Part of a small language model's weights.
Size: 16 layers, MLP 320 SwiGLU, 4.07M parameters.
Each number is 128 + 32 x the weight over its row's rms, rounded and kept within 0 to 255. Layers, rows and columns count from 0. Numbers have three digits each. The size before them is the row's rms in percent of the matrix's.

# k: layer 9 attention key, 128x128, rms 0.161, rows 127, columns 0-127
# v: layer 9 attention value, 128x128, rms 0.217, rows 96-127, columns 0-127
# o: layer 9 attention output (transposed), 128x128, rms 0.19, rows 96-127, columns 0-127
# gate: layer 9 MLP gate, 320x128, rms 0.207, rows 0-13, columns 0-127
# up: layer 9 MLP up, 320x128, rms 0.207, rows 0-12, columns 0-127
# down: layer 9 MLP down (transposed), 320x128, rms 0.21, rows 0-12, columns 0-127
k127 119:163090112088092094175099128205117137144090110145144156124166172105156139173229153124116108176119154087148170110134090146129135090142117133138172159104144149086145142140106148113104113163084137115171065129176104172104118221165145058146102122089068128112148149166070141140177128151125213149128121074096105157138150141140113153084100140096094123097120088125165139138151136120125079093128
v96 089:097117146122109091173130168072167085106129119140089133138112138126122111035180204133112131138127163064164106105139096087195072107214108153130160160105184133110105143098138104070095150100122114116116146163117127156096155171082085067149145146174169109191169158165121150132151129090119120143111153086162115072112092088118150134175149113115113142124113195102115101104157174124119165136122
o96 096:114130060096126190138071094078146097162178117139147103114099107167176105094129146087102120142111162112183106176124085145161159116155131101160065133081244153089098089153129157071117133052192133108096107127105123100157155154112137148144133111136142117197136116123140109164098116131144074073109150152107132100134181101138144135117090141114127117067146150128132153119076144144173087128073
v97 089:117149153094167069126113120148091147140128183125087100114122144126103064159120130125213087140130114111155168096107154105173095104153165153109080131118080144090138182113125144082161111128142149122135097076088101104121109104191155098153129114132120125170106109112152096110128156114078128145125133108148090117059083087114172093155150085103112060173082060143158139125109133110154001106104
o97 097:127138126146187153113109127139123140121162139127223119151103111050165144162121135194145137117116148058147176117112152147145111174153099153034137132151135081118127122145101140063174081135142126171139141079165080073106147095177210110107138180152121156115143158079130102131114138095172134078127131115130133122140183100127106057128135125133125059151161143141145088141128103104176160119184
v98 085:185113151159120152079155134119129134118167143074106100156110113061110132161163125135168123107178087092147112118089104176129133135144129107081169122122222119122121130102098146143071104119124102179091177087126109039133172167172115137115190193123128079113172168159105127122156085155179148157103134109085107153127089117113093133137072128160083152148088143204133175148100134134090087105104
o98 093:149100136094107104094201122139145105142103140099168170087131145163064139166194098075116170166125098136136067143080143112130126136148141138161094116122116134125176164111132110111137116134072134198086130150137134145104108135149147103123167111123111074135116106139186137113048205173201170129120086082101137115142084162131103097150144146195119133122136075191133100112162160135106099050171
v99 103:145088111205130100108117127144158143124125115171100155126113063081136153172114161134158097140122122147166129148181139140103121131165111133088103124112121166141161117119177167145019101080128226079064204121105159166139093097118158066148115134200073104148089133139071159124150126129112130105131138115073161185094128116102106124120081114136108184137153162161104151151115101137113133144144
o99 105:159026138125128113130175113106126112152096112079162119120177157146106096144121151060133113153119096108084114160117207110097100080136142157085104137086147144098139132151099187129155077104140118172181215109133135110095128110115139084111098130108077110078112145157100121124130173145078064077142121159101167130108153124151104188158121136088132126125205088118105113064095109081113082140126
v100 095:124104087086123155144080161095094097113090119120127123087107149094092167102122093137136147169129159195203111117113121105170114095087162163087171141191128099113160138046134146091161128129105129152122158123068087161153133115161120218167119145125119150129119152086172151158142129154080117107187119116099147181154152136154063146119031125084096118161082152092097084127127117146130142173149
o100 098:153102055118109134067108061152171145122122105080167151094095133133110129141136099131153174145148115214151134159120149173112146140076170108134171135142123122143162142083112127089155137080093117173144177136112149068132157168143202165174098124161162144124160127089109149107127142102106156146148091105195117093132137101129094134169047126077101146054111103108096140158152112158170154199161
v101 087:166114145128134093141109106127178119110177110138160136166102142144130136142197126095138098161108110166186107130116186109116100115089128163092243100098129140131134166124120133128150144084100118113141114089104137178117196123133149160120142121100115086172139169114146186130150054096108147112159116099182160159133114175095139157121043162127103067161108048203094136103108168124141133114178
o101 096:132161126155150127125149178117189122142079130152128094106075148125211105150118119095150103132121119140167135173118190143105139171042112078149198115092210114109115106100141155061163094106075142166150110130145142110098138131138148141130105093115114042168107143117169122154095112158125142081141182150150093117109134190095133126102039149162137151123090123147142103151169113124136125150201
v102 096:075119086099189145127147142178127184150118098161126161167111136124061101175128117102155116125071174191150145125140159179131128120107132142085155067167127175114164116132110097134200105082155166132129097090066157115195169119125155135103175168074142097165152092083148114076110168147108134134173099123148097123175153089151139152140058126105140101165105127137104088110111128152122135193181
o102 095:157209132114148117127161143139184142106140146158099156153163136080114063111148156142155136150161087138095146157144094137137130153074101097098207111136084178128120113085111128147131180058125152122138140097079146101192192120146120159082134152138097144111105123096132078174068132187146084178153087101142144144110112142140115114160040157075096122093095157196097123141107112156113126165158
v103 081:118080115097196073169167156106159116129129144060086113125143088130137124174084153146107101087178204183129157102127087169125093124168145182064120111129172139143186222152159141160163139099117114132088175168114154104129162145124185126116119175117111097152107067141142156164169087116123121127086129134158163140185122130152145117133103114137095165115056133118117102104083071153148141124105
o103 092:162144166129102148056147181111164133069092131144128126092068122126165121154135114087127186128098177089114104169080111178076145122125109117116115098156129104137088090093140090151163095125183116134133165091158187132149115100114126103100157129169160125149084101123165106107159175188107167158170170158187107100106174106157111130190108156124118175097159143113151088098070054103070148095116
v104 112:166150129124134103055101074166099100056150075132110140151107145076072179166134132132126142174060071180143063175107125124085091121121126157080141132089153152093151153111079075131125140110157047142142095114134130164140097128210126143153152133122096122119133125102118106105089078120065186122136119140070121165145158131122142176158120052117176128102139104090123146113120145150151111100107
o104 101:120094143084128146118157128176111140105139166102121120167174151118133171107150123089109182170194071105180148130106171105112073123106123157135136110089117134153184121068090107137112064147113093111205078171109107079178155153087136142117123097125130107119116108160138089104036060125073097128126120087121097122137148137112132133082169074132142153106054193151184126133105086122143115132160
v105 092:123046086129110163182104121102084123086084165143151132064107098125188142143155130163162183074117191131074178118119127074130156109064114168130133123171121132160137125124126106166211124134091118106091104162102083107179141093132124113166152138133166124142108110086137192133166088107135124062136153128170140181173065190124147115131121138075165151128094114137104151153145151149146126179140
o105 093:137103084126141116161159130077071121121126123193058082089157166197179168136146074146150124100118120163100145145173143121117141115093115153148118178110135161146132114065115060148144131109139106142090167107107090091112101159150141122141136190151165131146084100092104157138106155122110101087079089161217100154082122166152152124147079152126172111125145084077107169096078148075170111168096
v106 096:160127083114202174071120166112130112119081169157141162187153177195138080155079106132201091108053165138161129132192125165086128138140127163133137089118130089110122104144136098116156058146123126183124119124057149136191125063170082110138142178148092127123167107136104138134102177106114124132178100143097136124110111088128121119111106076093088096170160116096096143128088120178151128121131
o106 094:170110146126130186103160128121119166115135159131150194139219135131090077129152134149123125121130147145104156101077127155136162131096138156126157097118187132122155153116121124135157053159167158144165117116086130146171191069154096087086080142210085159083108152150084134161120131057082151158168110152127097139158127126130074095087094148157147094148164145105104167171044127157150118146091
v107 104:124183091150107189120180096095112127088123149136137192118165134115168121093106083119075120154117125074113112151152115147110162094171095083173160137144097059098116113200107056096167180109153106091114114122093197108113126144098147115139168150132147123104136177070110096150098178171089072127153169130138129133108102144177186156094121151083086136137149119140160066164179117132113086123096
o107 105:071173154138056138131129095174120132092126124135139157148150129112081130131145138125150139067156133151112185058115110117126094085106156109205186116136179061094165176142118136077117124174168196093105180162111097101144131128120101103119107113173142157186136133182095137150162080148125140046115175141137097114127132137143134076082152136087127107142085166120100083157118171194154122121139
v108 088:146141060081174172122095214157153095191077095120170154122103145082122079131138107141171060083082184185129107082149126110146111177130069135191133094143141190150101109144158103135143098133125136123124110126141134126132140079130152094118090192111143137105113135100161131101125147063072134068141075120161132159119091081096117107124126135079096115130155072153084138103119164112180140128138
o108 098:157144156186152125088164151112162118121130164142119117127176121049097110107105180164167094111159123163124161139075077161122144120115096081197109153086168152176104072055148058129155136129149143141108078102109140115144104121136106108112105115112096214116142186158134097095168111147080143115153119089124187130116142076125128130068059126100120134139151078148119124093135170128157130182183
v109 085:143124122134091126119105167064083112137119142170116149136133158128078182132180203204137173097145097148168100109107159195109131153106152152178097122137148150104069153115119137173084133165139205105151103177104096239148146155124193133125109099120133130117154138084077084112162139111152102104153092157071119150159133157118166106102105140093174151164148151123098136141101167103149138114086
o109 095:169104060114151127148099173056120155195085119172124128189123154177167218097144110117112141166135112173099114173145135139152177112135121111162124137129167155163136094089133204146074142114107158145097140098108115092133133154081191119085163134175150143090091110148126085125140095072106101146151150143092115072054165137151119134131123083115111183104132137119120192135165155107147083141102
v110 089:075121093168105103125090132100108130200109140101162136119094134093121142122133106165115095140141110089097183161134101162125133121148124077130077070102118080147111168085112128058141103137071143090150051099118114136052183117168139090170086175166094180162147102180193100132085104150179131135131110093139099121120143111149189062112133133077120059130136088087104100130130115136131137145104
o110 089:089106118146100104068117151122110185127106120094119153131118162122076101093064104156060140124125103134114146103173103141115151121086073089118116054121144146125102150141123160171151147148115144140142070062148133117132113097121096108145148160153128126192098156156100093121101058179164062062166157090172138142142155102097114087170142168114134126100095106128140157138169152148183058101043
v111 090:185108100111124100083126173108093112097100079107163125090143091125141149121125162180100165157134140142164147098158149128106106126137120169186133115102119144160153061091088076168109119093171097109175143057174140198142125080105175146144176134159135071099125191082144125141160152098127079141136095132097141140078131116220125111115101131134089095170131149119092144144069056133122140168086
o111 094:133105126138168090123131123151183102101037121129112083106191102197137127167125144127166201125155147149095159123112123179115107109119128110221140109125207109195181135147116150096096163105065172133158098167125167116141109066100149126149166133135133128091108093101111102144133163077156152114166141132114160176052157121141182120131116131051135122107115149136148132113126114166178160115115
v112 100:094170157181054075146096155113143130148141161140129117087098147083128118111135122100191143139151115171170187104136165088189154147144105166106115159159104123132130107113169184104160121136080111085127167130093112108029115118084087158138107129139113109136119141163067143164161075134101127078053102081172136150059137167187139114156157112121173116144118159135158162148092153122169169111118
o112 103:126131167183165107095073086066096098193156134118183160042105149151135107135100114151116140196110109137152089149117191137118159136156128098156086165079091086170125091191162165157148069101139121096161127101111164143046104136156120136145143165134138176144147128109064133158148088121109108131069115165126167137091072134165093155164137090132154139142108149077168102106101135125153108155140
v113 096:170119109153097149111150062132155149120112097108115132086154158155212169115147096095075193111176126098155105075124125144085110139100177136161117113117128083167097102119163161177143184147125058124076115143135162128147138159179148130076150141117157102124072105097154143134145152140120105100139108126098067116184124153181131089146144107114126153164134089132169097155157108173016136186125
o113 095:196080180105069144104167110125137154134046138138118153154128132124115144089124156136137168092114134101098157125170113120158101132092169158129053089132122122119100141128137155115132132153124112108087208159104160143138145110121097135155076152046091147151093110098138116074089132111102084086102128040122118150162128213132218088089102117160114168154062140134170119136149149149137153142127
v114 092:142111169150112135087123086108140169061111112157132168186168141135195144113181067176072125136177113120104097116126154127114139101119190087155131161079197141084084116095130154138089150097090122156125169061176123174097163136093130173150144052074109079132101138063168112117160095150121143150119141176117130146144119127201124124123133125155175132149154167139086136177149168150140112146137
o114 087:140105118111079080175127145111159166122109093128136166149048107117150151188175163050123147089098118155100164138103163103130111109160125152125113135102165149118097143132147149159124132127052053099170165126124105110161172153080139172133155108105110092149135167120085145166214145120151152167112114181114111133129122152124130177131114056119179131127086114112045158188137183124182156129132
v115 090:086092122053083145170142128148072126091117183127130104138118148116040133135151159090121112136101141208135122111075115100134100158100138090101155135107151126141043100112148178113138139145150122144143099138096106170158076107131162125152072071146118154071156151151114104162213082095140152123135141087119157177117118137156211115161153147100111119123082041106122159124142113151105138096116
o115 094:075153040082144064154109131145148100166079137117109063123120097128118157139147100146111176106174124122128137160107115150119143119118153131114148150082063100139115063151122128103180105159143157151137095103149078057101124143110231092120085103076144123136112127115151116074121072067164126139131109153066090110132140112158171123058104131189128109099080145124151163105107077106121140147135
v116 096:125085073131156136160117153151121114112167145164132090147079078133155087149096163116160062113126138121084150137098200143175124158140133155139165076162092163131039159134112071200170119194087130106112145156081157098206090104092107127127145135107119108167088146092084152175159164090188146142129148158156117190163155140084110121085172147127128151134098113127148142105114142169136101101143
o116 093:149138107189154138155127147077114095128135171180105126112117135111108045123206116150114093129118121157148134131084169146164153106160133123149149095165044133104067124114119051133160069180123118127084170142065097145133136103093161081132148125123135132094044071090118135153141129143087119147129166179181163134130107137108124175113125142114137157131147105116190187118095103175125065167144
v117 092:136124116117148131122108161160170092160125149087152149117133113124225101106109165132181112123112164115124177143104178169161090135151137082106139137103134160072130125154106178145122138087161146133072146122179180160150106134098112102128182139171180132058123076132156155122076161141181098146121185101147105131137113108072172090069154125184162176151124103207103151140204154135134117093101
o117 103:075157155192085133128090146137105124145116105148103163134164090113175141127188117127070114091144124140140173086146131108117160097126104167062137161125216149114104133151154092092152092090137121168058152094098114142099079120130147133137208124070135176058129136129161120141138168180086148169133131114083091098144150103173174153107062153122156161148144110146135189162133158100092087108101
v118 081:128105091115127113137076076146081172077144120146179106085156156090076088166140095113153142110147179067099100101128131128075087167069174146099151121134098138113143138154158160123118115120072137082090071135135056151112097193155157174080106174178135108111174173134108110121117108083154085140181141113105172128133116161138144137102163138144128125168052063095111094117130075131099127153162
o118 096:163123101104098156116122139109120152132136114147130120111070179135087105135155122083170179114169134124127152133098078156073186136113059128101123119117135136116142132172128120104112100155099136085127166109084100173138082160117145129094123083126164118115049102163136127125107106143049084152140145079190075128051141170136148082106115096147143099082093074158109186104164042090137082161166
v119 090:105119104193118124101193102153058175113104108086103128183195145099154105141091113160125124127131156079121118166133084146137157112176171153186182138125128090150133118104095139161102062155125106066113095130197124119141102108124122138126140187153125148123190109119157079202118128118093117138122106155070145108146121114184112151093107116127134140193194122098163144068102162113062090114130
o119 109:157120093097103109091177122162123191144071104124155136164083105130084150046111121130132122056099142146119141109067109169106145158120124133160108122129129160097183219119125175136111147145101156079139143177147132126185161088139124133117180114153149096134122109163116138157128150117123094143071111134107136177101083139127064075139180102093091054172132141113187144126056129126105067114100
v120 082:111130095127116141059167132110099070142064122079140103103067084136153123101174122098121153135151172125140126056148109136128125137131161177135149132070203141173093089110140146141067177153139129175123137088188124144158127125108160142121151067119114183171190098145135123161053126098134137094085106118064155127086158072130133101140109098103136131102218112095099110160132146131129141179116
o120 091:144092133095087108062138152122125143113123099109168142096112059145096117061141167195131176167157113111097128133199101153150112137168149181126174066121150112140135128116136167144095160144159121157126047154156096168196145128079136168161052077107099116153076145104169142123193159110115118145073146138139157160106161125126137126108091090130093166123199086153128151133153173129152159137152
v121 082:095100094124160147174124146144162089141123090103157234078104075157138126140143167166109135148164130128129125040134118187093142145130091157103186150148180134153180097070126186075138098086095120179136223083130130140186186107139132087111113144161127073133098152126104170151095123111131125150119141152136164101084133120142156071111124166149137137143152111162100149095139126163127126147175
o121 086:127122133107127106105183125157173127100182118143101142121147118143159126180097155163112121101144108112126128173156099160077166122134108114138171120117153140099116106195118114146138091065143110124138144139154119157159139166111119086157047107011080101157097153117130118151096156142147139167182107098107151137063146091161085171079116168168127184104073086097184131095205119152163121173115
v122 101:162125094159136120174108175131123143161119108093156139146106145083085147174080094132173100180078145131131125123160129145054116126185089198119158135108128166188097096154079125144181087095139147124176166139139166155139112124111108146161122100096150193149095147118148127125084104075134177153120128132165085184059131117073095121134085115089097115122144188122043118085109154134166140074123
o122 099:190131136126154107154107075129138150099135142143070156123157144151080133128120140157164122163168154152092074085124163130111132109145127109149146143135182136149119113090166145158186142094115148108132000146127118083096141108135103164168164110107105179082078139141133109145124132148106109108156143134121142093132132172159086167154126163023124130097112077074165116131103078151092094108176
v123 083:169167167163132084101103110154115120193139130139108193172155081136136202098091130124132084110131105132162128163104108127167110169128157135133089125129115084065152136151114109196113179131129153163084182158170166180132119165117110063082134128159104107082147133133089095117120145138107073154110137114115146070111152194151097156180093123098154148104192161140131134128225116117133105103187
o123 082:114106160167101140148011137158093131152105113093118136128131096142117220155123129121114132061120140139171127187120154104133084141135139167072145085125150093123117112133120146120124130087118208091149194175127109212135132163151100088109107087157112090132142141140117063108151168193105126151122140158158147138149164080143114168124203106121134120158163156143169101187101166124165104123122
v124 080:096089145079139171174130184191142162129130164128135113086099143110131122115171116136185150147114082110141156100123083151126105182103159159154090120128135156122214151097096106115079086156108133164152125140098127140074172114222124126132147216100106131080140173153117138169117141061097055131120138131130131145097136062096181122131155132127130076094152156086110097099093153120119130081176
o124 086:124127096118165168140120185132192114133092159185091142130120072148186079069152111194160186119204140191146090173136082128118157170140154120151150135145141104135137164072153134111151147123066080170157099114146096166097114112155071102134136161090147135143135128192113134168091126166100083148107112107138114142042139044107096139147161104145089114090113121114139119114121134145140117075140
v125 100:160049183125160168141164165086151152133098168145118111109117101085161062108176175122162171168162169179151096122101098205111106119140120159161162096143155100193110126157136133102124123134081219131110142093129156115098119086092134094101122170171184119114139168138105116164155144150143061102075121136205139119118103109116162102143130192115131115107125110117149117140141134119194147117073
o125 108:125116138119164122094088186097116094143104126120128082113206118133108154135089136191135127204140169162121155156140083202162107147109118124194159137164173181102115153178157128140173096153143140204105162091133141093131084143136153118102154136059065116189145176149043112180169169144137149094062157149092131114120124139158142115126148124152101161120119069130148117132086146116124143111114
v126 122:094110122161124115133120178132178118191089126121135161135109128150095128145073088154207104162093158112196082085141115113056146154144093122088181119128142158147103084171078076118144110099150104114138178108142157138141148086100111144097109183155102171149151134147130095111095169106093179102141128075160126116099137093099106180184047168129099121118155195172116123150127143096198116115116
o126 109:195158179139153093128156116143137114141162144050152164125187190161097108140054160145213072160155121173099145180124129117125129137150119105118195119130163129123122104092123146136098171099142139101140031133133105102137143116113151127130104119161090170102103101155108143177179115169110142107074151075190159077134070120151105169136110153138101123094128151136114141098079149135123062149158
v127 096:093120093181123192128164078069107116072131107154132132099130136166148175136148113129120142180106155163144044173104192106098156165078191121086129122107163128088149138085110110154162152136150093138157132120106108117120134181159110119136155093084172096099139193044121089123173092154125133107113194152177133174151186127122095161108150164106108163097116147170116142145140142115086167076139
o127 096:128069137126118109122126091122148121140145115086097132106151134130167149156156129074087144143122090226148077157121124101168113157105144112136150148140082091131119123092092152140127157106153097118141137179148110101076098170100071085120155087043175138152163127076089096152143115038150082144164167150191103109147121149119133104061137122105133153100034190133142175118116138150134124111179
gate0 105:126110178147200168130135131102139129154170127114115168081091106118165148087163171147107175093168137081115177169093076097104122111123146126142213142132115111185153113126102160103101155156091143178176106171112133085124168133154152104135123115073158141156094115152121118157068165149089148114091167120065161129104191195148140110189132168179118118121076117137106148122118168113126118087208
up0 098:145167151121133158089156122158133183128136174161178174202067160130150087134151098099111116124135168046218185106127120081097089089126124105133127176174130118111157151176117169112108154129134095089118099176133075094145124102143151107117133134119058186105153136047091132165115089091097098110122099095142116098169131135114106119130088139156131122174096108125142100145178145194174152134111
down0 099:117128196162139114101134104064114161144122078150089128140118167147098139123103126137157126114154109145089113144131115122163069090136127098122211100144098107156122145089094153089114107132123179165149087132134169144132169146128118087133128085154135157156162191195160203155117104059067173140175153105109160151153170102121134100137156102122105101114120158186141099128102238099109122163195
gate1 101:149100155103154120140077090147073120096136152163131139060157124138157156102162125112154116122131169124147139129120074151070156123199134175105159137138166165086152249125129199158133128121058123146136147087094137134114169159111142145135143080175152133108174156086095114091093196109090140099090071158137070108129089164096080143145165097165158105148121144156082146140128120124148093115098
up1 084:172120206127128185081131094137166224126144116102119155182096110128162123069144127094219120171144192084138106146149090097139118130127107107156111096123133082074133155157105093139142128134108112063133154152109084161113097181122130082122107113105090118120157131146094144178116086119141151067114129132131117169081153147131092119139089116162098109187121155106157163102081047128106075133109
down1 096:134154083126155123153085155137087137108177093093167146123109087156185125146199134110133119178120116120140101130174125164113147079120121135187164118105146126115158179178142169148075127119140125119141138082082130159104096191077141162121129083140104095080115076096051176149098184149164200114128092162137144064148086121177094104171129121159118106165182116138160168118117150135077148174090
gate2 112:086126165115148132124147122165127138091166158148089119163089165092111133136210131216167069144126102173160159120105112061150077095083159110132156127144190132189119067098130114127158096092135123126100082119075128146153179129106131041205148121142071133113157115099126181138129096183136138141134064096161127159122121104128112173174131135105128124155154120137150090164112162127114189141118
up2 102:197159117133096172073112140106092111158129166107123129151112139129101112175199101152141095166096124115089134094110135175126199079171103129128115147149148178146120128121204139134165075123090116118134184126079142158112123141127163078135143096118146136141120173126049100191138119148158143139174082073119095075069059142190152150164153111106143128102076133118142163122116079122088147078098
down2 105:110170164096100125153113118131146158155131106099182102116112141095128109152168086086139179159127112090074123192138176098133111173066100169110114118079111094105128139155112102128117118104124101049085147141120129115090169119111183128117094156137152148112134082101139146074124073174055116152039154127091147130102158150154135125100132090165090144114023146109085109109085129111145058158113
gate3 098:135146125141103142130102089171093122170170124149132209148122079168198116138145057137112146107182164161128135128124120136187137156140164108160205145169138179073107155089139171078147149137103096201153093171096120129168066162144139137139117112179132100139119152053183119112085189136093141142150135101147231128126116090131163138168116113115129150106083151098120139141109130136145137152113
up3 107:199127072154143091066140153094135123133084146093125155106174157095109144175106110135131136082122111161066146190079157055118133091090114109115154098123169156158131114157144109125045109140135151170136099122165097099160106120138147113077143113126162106099121157119083108107152171148126165115122070177070131100130144126202165081095125119156124049113094132146147090127152086140134185154194
down3 105:144121089168121123170126088139154138139138112146147115161104078146142193119108169140134163117141166100129176101143130180148121088186119121102124169108138108197171117108150138167186116127061023128182031103142124108124100125168145069087112129131105112137076164100147090137141115095159174109122150145199094112162066099115107101119142181134095194104098115118113153127090163150121142126096
gate4 105:182106181099160133125157130108075160183081070119114158171141099155128122100086122140174142065075101127154094126052131142158163145113113113136143180162129145134099156127171190146178149169095134145163153164140126151110154146127138122105118130078094080106069118142131115123135117187110154107148097061222157069090135194149078161119110107108141130117133114187157191151108120143113125122093
up4 097:174149148176058132146166135140175157123060175146134125167150162135203102128138103097157080164142099114130152054160134116146084093097118149113125190112084157061101127127089106098144103113076089162111090078164088122098156150106109138108142140162120160189135101036089124097170124078168110155127082077176154117106128094124072125147114180099152146115141126124146144140154118107140089148113
down4 097:120118185136115136129138121123138140130150115086161121164068128151103062140150125066162121150104111050107136181101138065131123138102128158096103112087087128119120096065140147091090174200069130178096102097150126112126122120142102098130137118096132029062057132140121134124142134116142117170129107130152171163095119167144114153151138091067068183086167120151152150138056104127091120098091
gate5 098:141065106153159147109193138160144142144159200153167169137151112075185184146144117132095121197144139182122125141095175120084134177144149167144125082110143171142172162189170110145126111153110080168119142155102120163058149161079126106123110165100154127114113122159175138133132102119091131150137140114143175091172149059100072171149129148162171153153156124097146156116084155130122116044083
up5 094:092148139150075142129082148142097138093122078132111103120161134103125204091114095122197096136140142150155202078099119114146083048093138139137095141125133103113109151152148148156157160128106047118165109174087129151174159127111166179100130102159138137134150099126092153143156125114117109119124119101101110139133065161149170139138082077096094138068097119190021086118177164149126172112112
down5 091:086125147123092151115134175137130170100171121084174096154126098103088080109133071173096173145105094112168122128119091105108164141118146160089155085184095138101118120168148080104170099160066152095145111154201071121113149140091101109161081175110124133118053179142183160124167126082145100107185101139184098171123158130126143130097117074165103143152122142075163164133083087094133128129178
gate6 101:088124102154125125128127133104091155124165146109106174158106186142171154138208115197148074154180124184151112101109087128153131113117119153097134119112211136187156139128172134151161087095123121138132109096172165120173145178128133035080151118154197131168170144119137154116141124133127157124121170164067128122156128145158060068121130160123162093135140088168068191107147153146107131122089
up6 090:106110150110085135151127074094086103131121105158142113122175132081101087094117109123130156110115082101117167110151177122068200116137130125166167124094177132152142105103120068125148123052152128113055137160127081128084102135097077110162118151129094102082137162161147131167074187086161131120150124150169165098068127167112196133092132070176130070166152153096100081152089116165099124170117
down6 093:159125166166128115141120100142146133139126171161045172095134166127199115144135162146112195122154124144139150139180075134164114154136119059118135151119143115123117119075099128134162145169125127178200098120145122163108119151103167158123083125156088245068134100123159163172147151112151109135087123099095058113144149134118100181161100171099127144150132088065080117181129083125096106099116
gate7 105:130157171109143062145117129142098190119177104154159114134144104118119126133095145063205108087134080081120103114145133082125081133112163151108214132152097090078124138128122166155133076100144104119167105165215087162077110089106145063124139169193124129128138126148113132093139100142104142103102163104146091116060177118107089195154091160127077120153140136122151130083163141093164147162120
up7 102:101100140170171062155127158124165138081133162101131080143121133153170122064086199133139088109125125135112143157161152097085130153194107117114169097127081100147167176147135066155120133140157148114122137134115145101161095155169118121131139096126111116157165120142193136145087144118047124147125183045112084169178123100136120090162147153109135144114160173143192188108162154155151085109049
down7 099:080126158115123139093146144139162183111145148144097094143161099115139130165073127094163147140136132122111138132151165098165097139084200133148139099117105148120126138181146169088162089131108124141202007143173167174135147135134110111125122155095115158145170063103101083050146114069158130137084146118114069131139154128144068140132145133146125030128064161090093151142160139126127127127087
gate8 100:064153140134160173157156135120208184089090131094115145112158135127196153082135121113154088165115101139198169110139100094088111106103107170104120176054074155129149071141089105174162097129119151049160070100123148141140099118098106104087096125152113099133169048138092192182131138105106064152093124137117147105139131138094131109152129139125131134124097092165115123162142098137110145077100
up8 100:111136128131119157196095120173133161155113111139149094142064146109127127116174106090104131175169188079129112123083188082131143137180082160075161100105083137118124131123141136096157106114108138126192168115132107158109177110126159129085157087156135128089169085109177102109097074122112113123186114030182128113123112161135200131141096064152126132072125213115144134105136092102145114154148
down8 104:104141075146154138134148125164091141143165106086088116153099160108168134098116118130136123129148082148158124177079131126169154151123129091041072179096079087109179098085114094126146081114166103076066117030153097117114129135132155141082158094184141141080141079140151104109118128143116147107199117140198068116122157120096163137093131130155131077086071129131128115078111110103120098117174
gate9 091:214135127138119152199149128159128151102116190155139096062191134160137113122116158097125134129092101151129180125127091134162139111170104153143177145150149183099143124177115159116104094097179114135142156147082136130135226134105163118162150078095103078086083097116151121181083125118089150125121144127087148172219121172122123129140097160083095086091095129074116141117107109117144083170159
up9 095:113144136184089119125135160146149159093095095139123113148147139130139121201147155105133159088119170124160138139169113161179142104201189168133095103195115140129124052137138162097115134187171148082106132126122181123111148163128092102169163095126092151096061073131158139168119095122158149111136107098129170146103176167088120110102077140118135085148174130122110184096143131219105099206105
down9 098:161119131098144145131117065132180142149117122130150147130189102159150095143144153143114136123146137126156178109150163111099160122136163116098135112182095100035132116097107127111092149106176080181087194168087138155134159094156138181084104083145122120145101162121107115119129149121099163095175120086147191128069155100165195138079109156094067103069098121089114192119109092056155097162123
gate10 103:144131127131149138080091180100186141151120121104129189156186070081166124150142095071105087119131104103120162147143142114119118107159095112166128133080093097115115077170132133134118133078144128130131092147111167204151111090090086073093090143103117131087112128169156173101122185094119139157138142181100124092096168164179133152207141122077151085171085137054082118098183134094131103147102
up10 096:070129155122168110095097124095136161142123112111140145123027128135086137145080103105074133145132113086128092145114127169172150175209152157102103092125096124156122158101153154081106163081094090135162071079100130128144137178104087104170153143101120097085106104110181050182104161086116112157112187151129180151091099122149140083071110149090114134137110138118081107145133083156181111138166
down10 090:153120112158156116135119139154126129075070137061093152151176094081101157096088117186129093146125147148160127153146169140164132093155103097121106176097118148124104123182097128091171122207116172146074115105129153150120029182096119118100126109107129097116134141147116120182075111052163131132171144128180100172174136140140152070065107114111110086133118116115153210087109080139112152142130
gate11 108:109174133133163156132087147123153106118123134079170153150166122130112127131152110081144128111161115149153167160128099098100097129035114089085110138128122142064096125170110205092168134126130121073194133087111111147160149138147155107123146142106131131136178131100115120172151151149125099069118130031135093088158168169128047084147193155091124159111122186136164098141041112142079105130136
up11 106:111093132121150057091138114098126155090137202146094092093108147117145109078126156167106121192117151131126148138123142127179104143105112124128139134129090166128144163074107123096119165078123190127142084146138156104175155129114105148108155116123186142092081087114142133162141130103141118203157132116104169091073113113200176110142075098063153041148127171136168107127117163091184198129076
down11 099:133155197092187110089104200086149094210086191138122128108130167077141155134097081110115119088136128152157178076128192123159133128090180134101143144173140127118179092125102150144124160116153128093052108138122112151125107138075085137131140126110146081181103189111136131183137132154109176099147064128124175116108148106149128133108077147118183077125153165126133095115061105097135089132126
gate12 105:221110169102145126157151067189088162175158123130121179130186123079130098157108124156135133091160109118116091117144110149083166099082109150144124151062109115103150162113143088143131189139118145169167154197135128083086172176182162113130118083140078108172153116101138085058161131138137152107133147143133152119142165130093119162116186108176122089095089149112103095104169103159141066088139
up12 100:175126201122115162094131114155073124105126083130155129129152149115151110184172033094092101119198189115113144172201139110175130103131135112135125127142133138159080125156120152128099179143123033190134145092166081143154123103145105170169154098171142086103156177119136152188146084114154148164112150099111167142137140116078154086133146111122113124133105150163135096113143114165208102125100
down12 098:169146142135118177112142142100125141092131125127168133155104136130164125134116116061176175089095096117122167124114145144105094138090165117119080115082135102114189137194199133175111105163102181120126188104168083062146184138168114149106153152126168134105169112111064147099111121124042151066126162118165124115179134110097178131075132159116134144081111096132118186078091147130122065083126
gate13 094:148122192127154106110065205185121100120087199134114100146207116098118134147139146157144173126118180107115164108107122137139162083133135155122106087114124213107134085094159096149051121092114138088118133102114120125129108133127056145124072165132124158173105084145103063104161166166086147098102147109116153093126133079140146108130106167151102120192096116117167136078104066101121151095162